config = dict(
    head_dim=64,
    d_mlp=1536,
    norm='layernorm',
    norm_place='pre',
    parallel_block=False,
    init_std_o=0.00503,
    init_mimetic=0.5,
    lr=0.00171,
    lr_head=0.0066,
    decay_fraction=1.0,
    doc_mask=False,
    z_loss=1e-05,
    steps=7132,
)
Each number is 50 + 12 x the weight over its row's rms, rounded and kept within 0 to 99. Layers, rows and columns count from 0. The size before them is the row's rms in percent of the matrix's.

# down: layer 11 MLP down (transposed), 1536x384, rms 0.0829, rows 203-238, columns 96-191
# up: layer 11 MLP up, 1536x384, rms 0.0524, rows 204-239, columns 96-191
down203 094:65 67 62 39 44 60 48 44 49 33 48 77 45 53 50 61 47 42 48 36 47 41 48 39 49 46 32 38 72 39 64 47 49 42 52 36 44 48 42 51 42 33 46 61 29 55 60 44 41 49 39 75 32 50 56 42 52 38 48 61 50 54 64 41 39 29 58 33 35 55 39 50 52 47 66 41 33 59 70 28 60 45 41 66 53 59 38 31 39 69 47 45 30 56 51 25
up204 097:43 26 59 34 48 61 58 46 34 35 73 53 63 45 50 69 42 55 55 54 44 39 42 24 51 44 41 60 47 47 39 48 41 45 44 54 51 31 27 42 57 62 73 72 41 69 51 41 65 57 58 47 33 53 42 49 54 49 53 53 51 48 47 73 72 37 41 53 45 83 53 43 45 51 48 33 51 55 47 42 66 71 22 51 63 31 52 71 40 62 53 50 33 57 50 72
down204 097:62 52 32 48 39 56 51 48 42 46 36 50 36 62 37 23 28 48 57 56 47 26 62 50 69 51 33 55 49 31 38 55 65 48 71 62 39 48 66 62 47 49 50 38 33 64 36 61 63 54 53 42 41 24 59 38 22 62 50 58 64 30 48 57 37 40 73 47 31 69 53 52 69 58 53 54 53 74 35 63 51 34 52 28 46 64 37 51 48 35 71 71 57 27 52 72
up205 101:38 42 54 45 73 45 54 63 37 29 52 48 53 52 40 34 29 38 47 66 65 50 53 49 35 45 37 51 38 46 46 45 49 39 46 48 48 38 32 47 42 34 32 71 64 54 65 63 39 75 61 46 56 41 48 59 64 55 57 36 28 61 89 51 45 59 42 62 26 41 43 41 56 40 44 57 54 46 65 67 48 51 49 40 58 39 33 40 48 42 23 40 60 67 50 37
down205 100:44 58 37 51 50 48 53 45 63 50 56 57 36 65 63 52 42 22 49 67 61 39 35 75 52 31 42 43 28 61 62 37 61 51 55 39 53 11 64 48 54 88 45 27 47 73 58 42 59 73 55 56 59 57 62 59 54 57 50 33 63 58 50 66 44 34 77 75 53 41 55 54 56 44 60 46 61 38 60 31 28 40 53 37 57 46 51 63 56 53 49 36 48 04 49 44
up206 100:50 47 56 36 39 76 46 49 42 51 33 17 55 47 55 49 49 45 55 74 55 59 31 52 72 37 47 55 65 56 67 42 42 28 60 49 69 36 33 42 61 48 60 69 76 43 47 40 48 52 58 80 40 54 49 42 53 42 43 62 53 57 62 75 56 35 58 47 21 29 44 45 24 59 46 38 52 47 64 45 43 58 41 59 36 55 57 52 54 55 66 38 33 64 61 53
down206 102:58 39 70 47 44 38 60 60 42 66 57 36 56 40 46 45 63 53 41 55 37 55 83 24 52 59 53 54 46 49 57 36 56 61 47 53 44 63 68 64 65 58 50 41 43 75 40 28 59 37 29 51 27 49 38 44 32 33 62 31 57 48 36 18 36 64 32 53 58 70 57 64 24 72 57 48 31 55 33 56 58 50 45 57 57 55 65 42 62 62 30 43 50 76 52 41
up207 093:49 59 42 42 69 36 47 64 31 56 73 51 42 40 54 45 43 37 27 33 64 54 62 66 45 52 40 61 54 59 36 34 56 39 37 46 53 47 42 47 47 54 42 33 49 49 48 63 41 45 44 48 47 61 55 56 71 51 52 53 70 35 76 52 42 54 48 50 76 49 64 56 58 23 51 63 29 65 33 33 36 47 44 52 64 49 59 42 48 54 69 43 41 45 67 70
down207 092:49 34 50 62 36 68 49 50 44 53 45 73 50 53 42 59 47 44 74 43 45 18 37 26 51 57 47 42 61 50 44 58 30 42 40 58 31 71 57 52 51 48 56 39 50 42 46 63 49 63 53 49 56 68 52 50 34 49 48 51 40 53 63 35 57 49 49 71 61 46 51 64 36 55 44 32 38 41 48 37 59 54 46 55 49 51 61 30 63 50 51 31 43 57 50 38
up208 095:48 73 40 76 67 35 55 52 53 55 72 31 42 40 49 53 54 55 54 49 59 51 41 50 52 36 58 44 62 52 59 60 50 57 48 49 33 59 53 70 52 62 44 33 51 50 57 29 37 27 63 57 44 65 51 45 35 49 42 46 71 37 60 61 78 47 49 56 47 63 32 19 48 43 45 48 52 44 37 46 54 63 67 29 35 47 47 53 55 51 39 50 49 29 51 38
down208 093:54 44 35 67 46 43 60 34 43 35 41 43 35 48 71 27 56 23 69 54 35 55 66 48 31 64 31 68 51 55 23 24 61 41 54 46 52 34 30 54 31 44 61 48 65 50 38 53 69 66 44 52 56 43 65 60 50 61 37 63 63 47 57 33 30 63 32 57 42 51 61 54 49 51 66 38 80 53 49 68 54 50 39 45 66 56 48 44 44 44 50 56 42 55 65 73
up209 097:63 51 54 62 47 71 46 57 41 52 60 61 26 58 69 40 52 65 55 62 45 55 44 49 50 53 53 47 70 32 18 48 36 34 66 67 63 63 52 52 54 29 46 76 59 49 38 49 63 49 29 70 42 58 58 53 65 55 65 63 39 46 46 52 61 51 42 67 36 51 51 51 50 56 55 46 29 53 35 64 31 56 58 40 24 33 59 43 26 38 35 51 55 37 39 61
down209 098:44 41 47 34 38 54 45 64 51 67 31 49 37 36 23 39 51 60 51 69 56 46 55 38 58 55 20 52 37 46 38 48 42 47 53 44 29 56 68 43 42 39 39 49 54 56 23 28 42 55 38 41 34 49 36 45 41 32 51 38 30 40 26 55 36 48 52 66 74 67 51 67 59 54 43 53 60 62 65 36 43 68 41 47 42 47 38 56 67 54 43 75 61 55 41 39
up210 103:44 47 29 57 54 28 48 38 46 43 48 73 58 70 52 55 64 36 65 28 55 66 29 59 45 43 64 53 40 40 73 40 24 42 48 58 38 41 54 52 50 54 65 50 69 76 45 50 41 52 66 41 42 62 46 38 43 36 55 42 52 59 51 41 46 53 39 36 65 53 57 39 56 44 74 65 35 44 60 31 33 44 48 55 54 65 60 27 58 49 60 29 60 53 31 45
down210 107:61 50 41 33 68 56 32 46 49 45 39 54 23 25 31 70 33 26 40 50 43 53 49 55 57 51 53 58 27 65 63 64 39 54 49 63 66 50 40 42 19 42 40 24 45 53 42 55 28 37 40 48 46 48 39 54 35 32 47 54 38 50 38 60 64 58 50 84 47 51 55 66 23 68 26 39 52 36 55 48 47 57 42 59 75 42 30 57 28 61 48 47 64 39 70 50
up211 096:48 43 47 44 53 25 65 47 58 49 38 63 46 60 53 59 33 51 52 39 53 58 63 70 61 45 58 51 53 49 44 61 59 39 52 61 50 48 40 85 42 37 56 55 54 60 43 48 55 40 59 63 38 41 62 32 58 68 48 45 41 52 45 36 61 50 80 49 39 55 39 69 67 53 50 46 42 55 50 42 56 56 37 46 59 29 51 65 33 44 43 30 74 54 69 56
down211 100:14 66 86 45 45 45 55 32 48 56 48 41 60 64 56 26 66 34 53 46 53 56 56 59 46 66 39 42 62 35 46 37 61 54 56 41 31 55 24 30 47 82 44 67 52 43 63 58 44 25 60 49 40 31 52 47 47 53 36 48 53 75 44 74 65 39 73 65 24 31 59 58 51 54 55 61 59 48 45 56 16 50 55 42 38 53 37 43 51 55 44 44 45 53 33 43
up212 097:48 59 48 32 34 51 54 40 35 44 37 46 77 57 64 33 50 50 42 50 37 68 54 50 40 63 61 52 42 40 51 45 57 63 57 56 66 43 48 53 70 44 49 43 58 47 45 57 58 30 35 29 56 57 66 52 52 46 71 59 40 55 62 65 38 60 40 48 79 68 56 68 56 59 29 46 60 39 30 37 28 61 42 41 38 63 42 52 46 52 70 53 61 36 34 49
down212 096:39 38 49 48 62 38 43 67 54 56 62 59 49 54 50 59 46 44 63 36 53 69 61 61 50 47 46 46 54 45 68 50 59 51 64 25 42 38 55 65 45 50 54 60 61 49 44 30 28 53 38 51 55 58 44 43 57 45 71 59 58 57 36 35 64 54 35 50 51 41 57 45 37 41 48 61 57 45 34 47 65 53 45 39 66 40 55 44 43 56 49 61 29 64 42 53
up213 102:76 26 48 66 50 63 39 76 33 52 48 43 50 56 60 54 47 69 33 46 73 61 52 56 51 33 52 59 48 43 57 55 57 64 60 58 48 54 43 80 38 54 50 55 55 19 37 49 86 45 30 69 42 44 42 35 43 58 48 48 52 53 52 57 65 51 65 51 53 40 74 53 51 44 55 62 44 39 55 18 80 44 63 42 57 62 43 63 48 55 40 41 50 32 40 33
down213 104:56 32 54 40 38 35 62 56 60 41 50 44 32 50 72 42 64 47 54 59 60 48 61 46 58 39 32 47 53 55 51 43 58 58 58 52 50 59 45 57 59 43 22 38 55 44 41 54 44 42 62 29 23 48 57 67 62 51 52 50 46 49 28 67 56 53 53 39 38 57 43 71 53 66 43 56 47 41 54 74 49 57 79 40 59 53 34 47 60 48 46 66 78 48 30 41
up214 097:36 38 59 53 39 62 58 28 53 74 62 56 36 50 39 52 51 49 62 54 53 43 53 60 45 51 48 22 81 64 31 37 74 35 39 27 30 34 53 58 55 56 48 30 35 46 45 62 33 44 35 50 50 54 53 41 51 53 30 46 58 57 25 45 23 44 45 32 48 49 32 56 71 44 16 46 60 67 44 61 79 32 46 61 52 64 50 48 47 40 53 42 60 43 59 57
down214 098:33 51 48 27 40 42 35 53 61 26 64 48 46 57 47 48 43 74 39 45 67 26 41 61 55 75 50 52 40 36 52 40 44 52 57 45 45 54 47 49 49 55 38 41 46 50 15 61 47 34 41 53 64 62 52 46 43 32 72 44 51 65 59 49 48 37 54 32 38 53 55 38 36 45 59 57 49 42 45 60 53 61 22 59 33 71 48 32 69 44 51 46 24 65 57 51
up215 104:36 45 60 58 36 39 55 52 50 75 50 53 43 52 24 38 62 70 47 64 40 43 51 51 59 40 64 46 60 58 40 46 52 61 56 64 71 75 29 57 67 58 45 39 35 58 60 35 35 41 62 40 35 56 53 51 35 67 51 43 54 50 48 50 54 58 74 47 49 54 43 41 41 41 65 49 51 51 41 42 42 27 30 38 67 46 66 44 50 65 69 50 45 57 50 45
down215 100:39 42 49 30 39 58 63 34 24 39 51 33 32 53 50 33 36 56 16 41 44 51 39 33 45 51 34 67 50 56 55 57 29 32 71 72 50 53 60 40 38 40 50 51 24 48 50 48 67 30 64 22 55 69 62 56 60 53 52 47 48 56 47 68 31 19 56 39 49 59 44 63 68 54 40 45 53 19 26 41 53 53 37 39 33 63 45 49 37 45 59 52 27 30 40 56
up216 103:52 46 18 43 29 38 61 40 41 43 52 58 40 32 54 32 49 44 50 39 40 61 30 31 36 48 41 51 49 57 45 61 49 63 63 37 48 31 37 50 42 41 51 46 45 64 60 65 57 55 59 49 63 32 42 68 41 41 79 49 59 51 47 68 49 50 36 53 75 42 55 65 60 30 63 56 49 65 56 42 52 41 66 57 62 48 65 52 46 44 46 52 41 34 69 26
down216 097:54 53 42 43 47 59 65 61 48 69 41 43 57 38 52 60 46 47 54 59 52 22 42 46 67 47 56 42 38 52 56 55 39 53 43 52 44 39 71 64 58 52 71 38 39 59 35 53 43 51 60 44 57 46 44 62 48 68 28 50 49 57 57 44 46 44 59 47 35 33 48 45 32 51 53 48 58 41 49 59 27 69 38 40 46 29 65 55 78 62 61 39 51 51 47 38
up217 102:45 53 56 71 34 32 50 45 66 22 54 50 62 48 56 42 60 41 48 51 56 55 35 37 50 32 59 41 36 56 62 45 27 55 58 57 37 55 44 70 49 54 52 70 39 58 68 31 43 53 33 45 51 49 53 42 53 43 23 65 47 49 52 51 37 42 64 69 67 51 27 45 57 30 45 32 60 66 41 58 55 59 72 52 40 47 62 45 34 57 46 27 43 62 40 25
down217 103:50 37 73 45 57 43 48 46 67 58 49 51 37 51 63 27 60 60 61 47 73 34 43 64 71 60 49 73 46 55 56 40 46 31 60 57 44 44 25 44 65 45 54 55 58 69 37 59 60 49 22 65 39 51 46 23 17 37 41 43 37 35 36 41 41 29 50 40 57 45 47 62 59 67 43 62 49 33 47 53 31 24 45 55 44 41 67 58 40 48 79 55 60 45 46 59
up218 100:30 44 49 50 38 64 42 60 38 26 43 73 44 67 55 23 47 80 41 40 60 49 50 55 35 41 54 64 71 36 51 41 66 36 63 60 63 39 51 52 44 56 56 61 54 49 46 59 60 59 62 49 33 56 60 72 66 45 41 72 58 58 57 63 45 58 43 23 34 54 60 58 56 13 64 45 65 45 61 51 48 43 66 47 48 54 43 49 54 49 49 41 56 36 59 59
down218 105:41 68 69 46 53 46 64 28 43 66 25 44 53 56 61 49 76 42 55 43 52 50 47 40 36 35 50 60 30 34 55 47 68 52 62 47 42 32 40 43 54 38 44 57 63 70 76 29 31 50 45 21 40 40 31 43 45 46 44 58 62 52 46 52 52 49 27 58 70 36 44 38 51 30 61 47 74 74 47 63 69 42 39 73 23 52 36 62 60 50 38 66 41 34 51 38
up219 098:36 47 30 52 61 41 24 44 52 50 43 40 42 57 60 65 55 43 51 38 50 62 40 50 58 41 59 57 48 49 33 52 30 45 33 75 49 55 45 41 36 42 49 56 58 60 52 50 56 55 66 31 40 58 27 62 38 81 66 52 66 37 51 50 53 63 43 25 56 42 62 64 60 70 58 57 57 43 53 43 60 51 53 57 52 46 47 49 65 47 51 58 35 50 63 45
down219 101:37 41 42 36 35 53 54 49 32 34 46 50 61 59 56 69 57 63 30 59 57 47 42 52 41 32 54 60 22 61 33 44 33 53 53 56 61 45 57 57 38 57 55 67 54 48 44 49 43 43 68 61 62 58 51 49 39 49 36 43 40 57 36 58 17 47 49 39 54 47 24 59 72 55 46 56 53 50 75 51 37 58 60 43 49 33 66 42 21 43 35 54 47 61 23 46
up220 106:27 72 40 23 40 43 69 36 54 58 54 64 47 33 41 53 48 33 53 25 42 41 55 43 61 59 62 33 42 37 58 39 28 41 44 48 21 71 40 38 38 28 47 57 65 73 51 54 46 60 45 44 39 65 71 36 56 45 62 61 49 55 46 62 47 67 53 72 64 49 17 49 46 40 42 59 48 54 54 72 43 56 45 53 19 50 53 42 43 27 46 38 46 73 40 51
down220 108:43 33 54 46 59 53 45 41 61 65 46 45 55 36 58 41 54 69 60 70 50 49 30 33 35 26 63 75 42 37 80 52 57 48 38 43 35 42 71 37 62 73 57 37 31 63 44 55 60 53 75 55 63 42 29 32 34 36 52 40 39 57 32 60 38 53 26 44 63 66 71 49 46 48 82 60 42 43 79 38 36 53 65 27 47 54 60 51 53 38 50 70 36 48 48 62
up221 100:70 54 45 27 31 51 58 56 39 59 32 57 67 49 64 48 41 39 50 59 68 74 29 29 39 35 62 43 58 68 50 34 54 57 54 46 53 48 60 36 90 47 35 60 41 38 55 63 48 51 51 38 47 37 54 63 30 56 61 40 46 62 62 48 55 60 61 46 66 40 60 66 59 49 53 79 42 47 68 50 46 34 54 40 67 59 26 55 28 62 67 40 45 33 41 46
down221 100:61 66 45 55 52 47 51 63 43 45 65 49 60 60 41 46 42 62 71 43 50 40 38 53 54 54 52 49 63 30 73 59 47 46 52 49 67 62 50 49 31 63 35 51 55 55 35 34 47 70 52 51 47 47 59 70 39 43 52 52 50 38 53 61 29 30 27 39 18 64 50 38 45 54 59 38 48 54 65 53 56 38 52 20 58 52 58 72 48 42 47 47 47 65 68 43
up222 102:57 62 35 29 53 53 57 53 45 44 58 54 31 48 50 49 72 47 58 34 30 54 69 20 24 70 46 50 34 51 57 47 44 55 43 43 52 45 34 43 34 27 65 41 52 32 46 46 57 53 40 61 59 53 39 57 40 44 45 57 51 66 60 57 44 74 45 59 53 39 58 58 34 52 44 39 48 57 53 65 58 55 53 41 43 52 47 44 47 47 58 67 39 60 60 62
down222 096:46 26 39 57 37 42 42 49 55 63 53 55 63 69 66 39 54 54 40 38 33 40 49 43 59 52 44 32 36 40 70 67 35 44 49 47 57 54 47 33 50 55 41 44 63 43 65 62 55 46 35 50 27 38 44 71 62 47 64 36 46 68 45 25 47 51 48 58 64 43 51 51 46 49 65 31 58 49 28 56 58 70 51 49 30 40 35 54 48 45 41 62 40 33 46 57
up223 103:47 58 58 53 55 49 45 50 46 54 63 33 40 42 73 55 69 29 55 58 46 52 52 41 59 58 36 67 45 59 55 40 49 46 51 47 57 53 50 41 48 58 48 41 52 27 46 52 59 55 50 48 38 43 23 60 56 65 62 44 42 37 15 45 59 62 41 41 34 67 52 51 51 42 42 50 59 50 48 29 59 49 61 32 32 56 37 43 49 53 46 69 38 56 25 72
down223 099:46 36 53 31 63 37 55 41 72 73 46 58 29 62 28 58 49 42 40 51 48 56 46 53 49 43 46 41 52 54 41 64 31 65 69 41 34 33 62 71 65 34 54 55 43 51 52 59 26 52 58 56 51 36 40 34 42 36 70 52 59 53 57 51 31 47 55 73 40 38 29 52 52 61 58 63 51 50 30 57 40 52 60 58 65 46 54 63 60 60 50 34 61 34 45 32
up224 108:35 23 63 39 42 52 44 71 60 52 56 55 43 30 52 44 53 52 62 64 35 48 27 53 30 24 56 29 51 54 34 32 37 45 57 51 31 75 53 47 42 33 34 61 56 46 54 29 44 39 62 29 68 45 46 45 68 55 47 46 53 44 32 45 64 47 49 52 59 62 42 47 59 36 44 37 47 52 38 42 60 23 23 43 69 40 64 39 44 51 70 27 39 62 53 50
down224 103:45 51 43 38 55 36 48 43 38 64 17 62 38 35 29 55 53 42 46 45 31 35 45 61 59 36 36 56 58 68 68 41 60 65 45 35 58 51 57 49 26 39 56 45 43 42 60 44 49 35 41 42 52 44 46 52 39 46 60 53 44 49 60 48 45 34 47 43 57 76 66 54 68 46 29 57 39 51 72 43 54 52 58 58 48 73 30 27 27 53 63 56 57 46 52 68
up225 099:18 61 47 33 50 51 58 47 51 59 43 48 44 66 50 48 37 59 59 51 32 39 40 50 68 38 69 45 52 46 62 64 60 46 45 27 64 35 67 73 47 66 45 48 38 66 55 58 56 35 39 48 56 41 40 56 48 35 67 32 24 36 39 63 58 48 44 58 53 48 46 52 45 65 62 46 42 62 60 37 51 27 57 46 49 40 50 41 61 38 67 35 57 60 47 39
down225 092:34 32 40 52 44 60 53 48 68 54 44 26 47 42 44 36 46 50 36 40 72 70 46 36 55 37 53 37 41 64 49 69 22 78 36 64 38 59 27 41 44 49 43 66 40 60 48 60 33 42 47 60 37 59 67 30 41 64 43 64 49 42 39 22 47 59 60 32 50 54 39 49 37 58 47 65 63 43 72 48 51 36 40 50 54 37 53 43 60 35 40 53 56 55 33 48
up226 098:26 53 47 65 48 38 69 43 93 61 54 36 35 27 37 68 47 54 45 55 67 48 36 60 55 35 68 53 45 61 78 64 59 67 56 60 67 35 75 40 59 44 49 42 36 45 39 62 56 44 50 44 45 38 39 29 67 45 39 49 35 52 45 69 53 39 44 46 57 42 45 40 51 44 25 30 24 55 29 29 47 63 43 58 58 52 56 27 54 43 19 61 49 49 67 43
down226 096:57 48 72 73 65 44 52 43 56 82 25 60 47 27 54 44 41 49 56 41 25 54 76 50 42 43 48 57 50 48 58 38 49 76 60 58 56 65 48 58 41 47 29 55 56 40 77 56 47 51 47 62 71 47 49 74 41 67 49 56 30 54 29 35 45 53 47 49 72 61 65 61 50 69 45 51 39 56 59 58 70 59 42 60 42 64 72 53 55 71 62 36 67 32 40 60
up227 104:30 45 37 33 42 36 42 66 49 48 50 51 52 35 72 54 59 55 60 40 56 36 47 31 48 38 53 36 37 52 68 66 30 33 53 45 44 38 40 49 71 46 61 46 35 45 45 44 67 49 44 55 39 57 75 41 73 53 47 48 47 22 47 51 70 55 50 71 39 53 52 70 41 41 35 28 40 40 73 36 65 63 46 51 42 32 45 53 35 64 50 69 41 38 49 47
down227 107:57 48 58 63 71 34 44 33 46 58 65 59 32 33 61 53 52 59 42 51 42 61 29 50 50 38 47 28 47 37 32 49 37 16 74 35 58 64 51 58 57 57 62 31 47 54 49 56 25 57 75 48 44 56 32 63 22 47 71 53 55 75 32 52 45 60 44 62 51 51 53 55 46 44 66 31 48 41 38 60 63 68 52 37 42 46 43 56 52 39 49 41 46 63 34 47
up228 102:46 57 59 49 57 49 50 46 55 29 56 43 78 29 40 46 55 52 58 49 60 43 55 30 49 45 47 42 57 61 51 61 61 44 35 71 57 61 54 62 70 59 54 29 33 55 43 70 46 59 45 78 38 35 59 50 50 58 63 34 50 43 52 39 38 61 53 58 52 51 56 60 52 39 52 51 41 67 64 46 66 38 54 61 40 28 58 63 46 42 34 29 30 50 46 42
down228 100:27 30 34 59 64 55 28 47 38 41 50 41 51 60 68 22 74 53 57 42 60 35 45 38 57 54 71 40 61 26 63 55 50 38 61 41 55 50 51 46 50 50 76 43 55 41 55 27 51 48 64 48 58 59 69 43 52 61 48 64 62 51 47 48 31 52 40 41 37 68 22 58 66 48 41 39 70 48 61 30 55 60 47 62 59 51 30 50 67 72 41 36 67 52 60 49
up229 102:59 20 54 30 47 74 39 52 59 52 49 37 43 40 74 81 47 52 26 68 30 43 48 58 45 47 66 40 62 80 53 59 45 54 51 48 32 48 59 57 53 57 65 42 40 46 59 64 29 55 46 47 68 71 67 42 50 30 52 46 35 59 83 38 56 41 48 37 22 62 33 52 52 39 47 38 44 62 69 54 42 56 33 40 57 45 53 52 54 32 44 67 56 58 51 42
down229 104:45 52 47 51 64 55 51 39 51 46 77 44 75 53 43 46 44 62 41 46 59 49 56 59 67 54 29 55 50 44 58 53 48 61 71 39 26 60 49 29 65 49 51 65 47 34 65 49 41 78 54 37 47 70 57 62 24 62 40 40 39 47 42 56 71 39 50 30 52 61 38 53 54 72 55 47 38 59 41 54 38 53 42 42 33 47 62 63 56 31 61 24 38 56 54 53
up230 109:59 45 49 55 65 72 53 54 59 50 67 51 29 46 44 51 27 24 45 44 49 55 44 27 56 54 48 56 35 39 47 52 57 67 43 50 36 51 56 65 49 55 60 70 54 49 51 57 53 53 44 64 36 53 32 46 38 54 59 54 47 58 55 56 52 64 47 68 55 48 46 59 60 51 36 45 36 63 47 24 55 45 54 50 66 44 52 53 77 32 57 47 38 43 51 42
down230 104:39 30 63 41 49 55 48 54 47 50 53 45 51 68 42 17 61 50 59 44 54 80 42 69 70 57 42 38 48 40 42 34 42 57 47 34 36 61 45 58 52 72 52 56 35 36 31 55 35 56 35 55 57 27 41 53 42 48 43 33 35 61 54 72 33 57 52 60 43 66 53 54 45 52 48 56 41 21 57 39 48 39 77 61 40 58 25 56 72 59 53 54 26 44 34 56
up231 095:47 64 52 73 58 51 59 73 35 53 41 41 39 44 63 30 61 50 54 72 36 35 45 54 61 64 74 59 57 65 41 43 22 58 51 38 59 56 42 50 66 80 48 63 41 43 42 38 73 70 45 62 25 56 67 50 43 57 52 50 56 86 42 38 55 47 30 24 54 57 48 48 44 52 58 44 64 38 61 55 70 60 38 46 54 57 46 22 48 38 33 60 65 42 49 55
down231 099:40 39 50 45 49 56 44 48 64 59 59 52 45 73 42 50 42 52 69 39 45 36 35 47 43 65 40 53 54 46 54 80 67 62 54 21 52 61 47 36 51 54 51 52 64 62 55 37 60 43 41 73 56 49 38 50 50 41 22 55 51 37 70 59 47 56 47 47 46 42 69 50 40 66 46 42 40 48 66 38 76 65 40 28 58 69 55 69 54 45 57 52 38 55 48 48
up232 099:54 75 58 64 44 51 56 59 62 52 63 66 49 52 42 80 61 37 57 60 37 65 35 47 47 39 68 38 42 47 55 54 58 47 61 63 46 51 45 38 38 63 52 46 38 26 61 57 44 67 58 31 38 49 43 78 40 58 69 43 40 32 48 58 66 46 48 43 53 39 34 46 34 61 49 57 57 48 39 43 65 33 31 73 61 28 63 47 47 52 46 40 37 49 56 45
down232 100:35 55 67 43 56 58 47 41 61 50 54 56 68 64 22 47 44 75 56 32 30 47 49 47 49 46 53 41 69 51 53 62 57 51 45 49 61 43 58 63 43 55 52 43 61 69 24 59 47 47 52 62 38 47 53 41 49 48 58 50 59 47 59 54 44 31 57 53 57 48 44 75 48 63 36 74 61 45 29 47 39 54 54 55 48 37 59 64 50 37 57 48 65 52 31 51
up233 098:62 40 66 53 73 69 73 59 71 46 42 41 80 28 75 53 58 64 48 61 26 54 55 49 52 53 65 38 53 37 67 58 44 81 26 51 67 44 43 61 38 31 58 43 40 52 63 34 59 35 61 49 46 56 50 43 45 47 34 29 45 35 48 28 79 31 29 42 50 57 70 31 32 15 46 49 26 53 45 46 39 53 50 24 60 55 62 40 53 59 39 39 42 53 62 50
down233 097:65 56 44 31 52 53 54 49 48 48 54 53 56 59 34 35 54 50 46 61 48 47 49 53 66 45 54 21 48 41 36 52 52 46 53 53 33 60 56 43 62 77 50 32 45 63 53 63 51 45 46 55 43 34 51 58 59 50 71 45 66 44 62 43 38 61 34 41 43 61 45 25 67 63 54 73 62 49 47 36 31 49 54 62 48 53 38 54 67 33 65 77 47 36 55 59
up234 104:53 60 38 19 52 49 51 63 65 63 59 53 45 47 58 40 57 46 57 54 38 63 36 40 26 51 57 37 41 68 50 53 50 56 51 38 59 86 53 62 52 49 51 46 53 39 51 71 30 57 51 48 58 53 45 61 45 44 62 47 41 49 56 20 38 78 56 65 63 67 58 47 38 49 57 38 44 46 62 56 55 69 44 62 50 36 42 47 47 41 48 52 39 81 48 70
down234 103:32 65 67 44 45 34 38 28 44 56 45 38 61 48 51 36 39 55 54 61 48 71 43 41 67 35 48 41 34 53 63 48 40 37 33 46 40 60 45 52 54 42 45 39 40 42 35 53 32 46 52 50 40 34 40 44 48 69 64 25 44 57 52 48 48 48 38 28 73 61 47 54 49 51 35 51 54 28 33 45 52 41 76 26 53 53 69 47 45 28 44 56 56 62 43 44
up235 103:82 68 54 59 29 50 58 73 35 48 68 50 68 33 53 59 39 62 58 66 56 62 38 54 65 33 46 53 36 37 32 61 36 54 56 86 47 62 55 56 61 53 60 47 34 55 48 55 62 46 36 38 71 64 52 50 37 61 54 42 41 54 57 50 55 61 46 38 25 57 50 68 57 44 46 42 50 57 41 41 52 51 60 47 45 24 57 47 47 44 59 40 66 65 50 47
down235 102:64 41 51 61 47 47 59 53 58 54 27 30 42 55 63 40 51 55 34 52 60 34 44 65 29 30 46 58 40 28 41 43 36 48 47 66 47 51 33 53 45 45 39 28 31 38 44 43 38 45 38 51 66 49 58 37 68 61 35 54 22 56 42 45 41 74 45 29 49 47 52 49 53 40 51 39 57 41 54 47 61 63 42 49 84 73 44 44 55 50 46 29 39 36 45 47
up236 093:52 41 35 46 50 55 56 30 45 48 49 36 26 29 48 50 68 36 41 61 58 60 63 46 36 48 68 54 49 60 32 53 53 58 55 51 29 54 44 53 80 60 35 72 50 50 52 38 39 48 57 41 41 42 70 50 38 41 61 40 54 61 56 53 46 48 73 40 14 48 48 61 55 50 66 50 35 32 57 48 50 29 39 49 67 49 65 49 40 31 53 42 35 44 55 74
down236 091:46 70 56 58 36 59 64 33 55 35 36 50 74 68 55 45 65 45 32 70 57 26 42 59 60 43 54 70 52 50 61 46 42 38 42 47 47 64 49 25 53 38 57 61 41 34 53 45 47 53 39 37 47 70 55 47 59 59 40 43 63 50 57 49 35 48 73 50 67 42 50 70 47 45 36 57 41 38 43 47 56 38 55 53 61 72 49 72 45 50 18 56 61 52 53 45
up237 096:61 46 59 26 68 63 50 64 53 41 49 44 37 51 69 36 73 64 37 62 48 57 27 59 58 73 49 28 46 45 36 26 40 37 36 52 62 52 46 31 74 47 45 46 69 45 36 24 53 38 55 53 65 38 44 39 63 66 52 41 66 44 55 37 69 33 51 67 34 39 52 53 66 42 52 31 66 41 52 54 51 82 73 51 65 49 54 37 58 51 49 47 15 67 35 47
down237 098:53 54 40 51 64 45 46 46 41 29 50 62 56 72 43 60 52 39 30 15 33 36 51 48 44 45 56 48 34 47 32 57 47 47 47 30 49 46 43 68 47 40 54 51 62 43 30 65 64 40 28 44 71 50 41 65 46 44 64 61 58 34 72 42 28 64 55 72 57 67 47 40 57 61 66 45 41 56 49 22 62 37 46 52 48 51 56 54 65 56 52 61 49 38 44 27
up238 100:36 55 42 29 68 42 50 76 30 65 49 58 59 23 60 49 36 70 55 56 52 35 45 63 53 43 72 56 48 44 49 61 36 69 46 29 79 56 57 62 37 41 55 39 61 47 43 60 45 63 24 50 63 31 29 65 40 55 69 52 36 48 52 49 32 49 42 42 41 56 60 48 40 64 49 42 54 45 43 52 44 54 53 64 68 50 55 69 53 49 56 54 57 39 54 53
down238 096:28 48 53 58 61 70 40 35 65 38 44 51 59 29 53 66 39 15 54 64 44 58 83 74 38 45 34 51 54 46 59 50 38 37 54 39 53 48 49 48 45 57 55 54 60 40 32 56 46 56 47 70 53 48 45 68 37 58 37 31 65 64 54 46 41 51 53 48 67 26 50 46 54 56 45 66 54 63 62 44 63 22 48 66 42 59 46 49 50 52 78 65 66 51 52 31
up239 101:50 25 75 52 49 61 50 64 24 81 55 54 45 31 64 36 60 48 67 56 38 58 47 45 35 37 73 57 67 30 57 49 55 60 58 31 37 37 61 62 64 70 50 39 46 60 61 65 43 60 59 55 32 78 67 44 41 38 64 45 45 38 74 54 57 40 54 39 38 42 52 58 67 37 36 48 67 39 51 57 37 48 60 43 60 60 52 42 51 45 39 59 53 45 46 74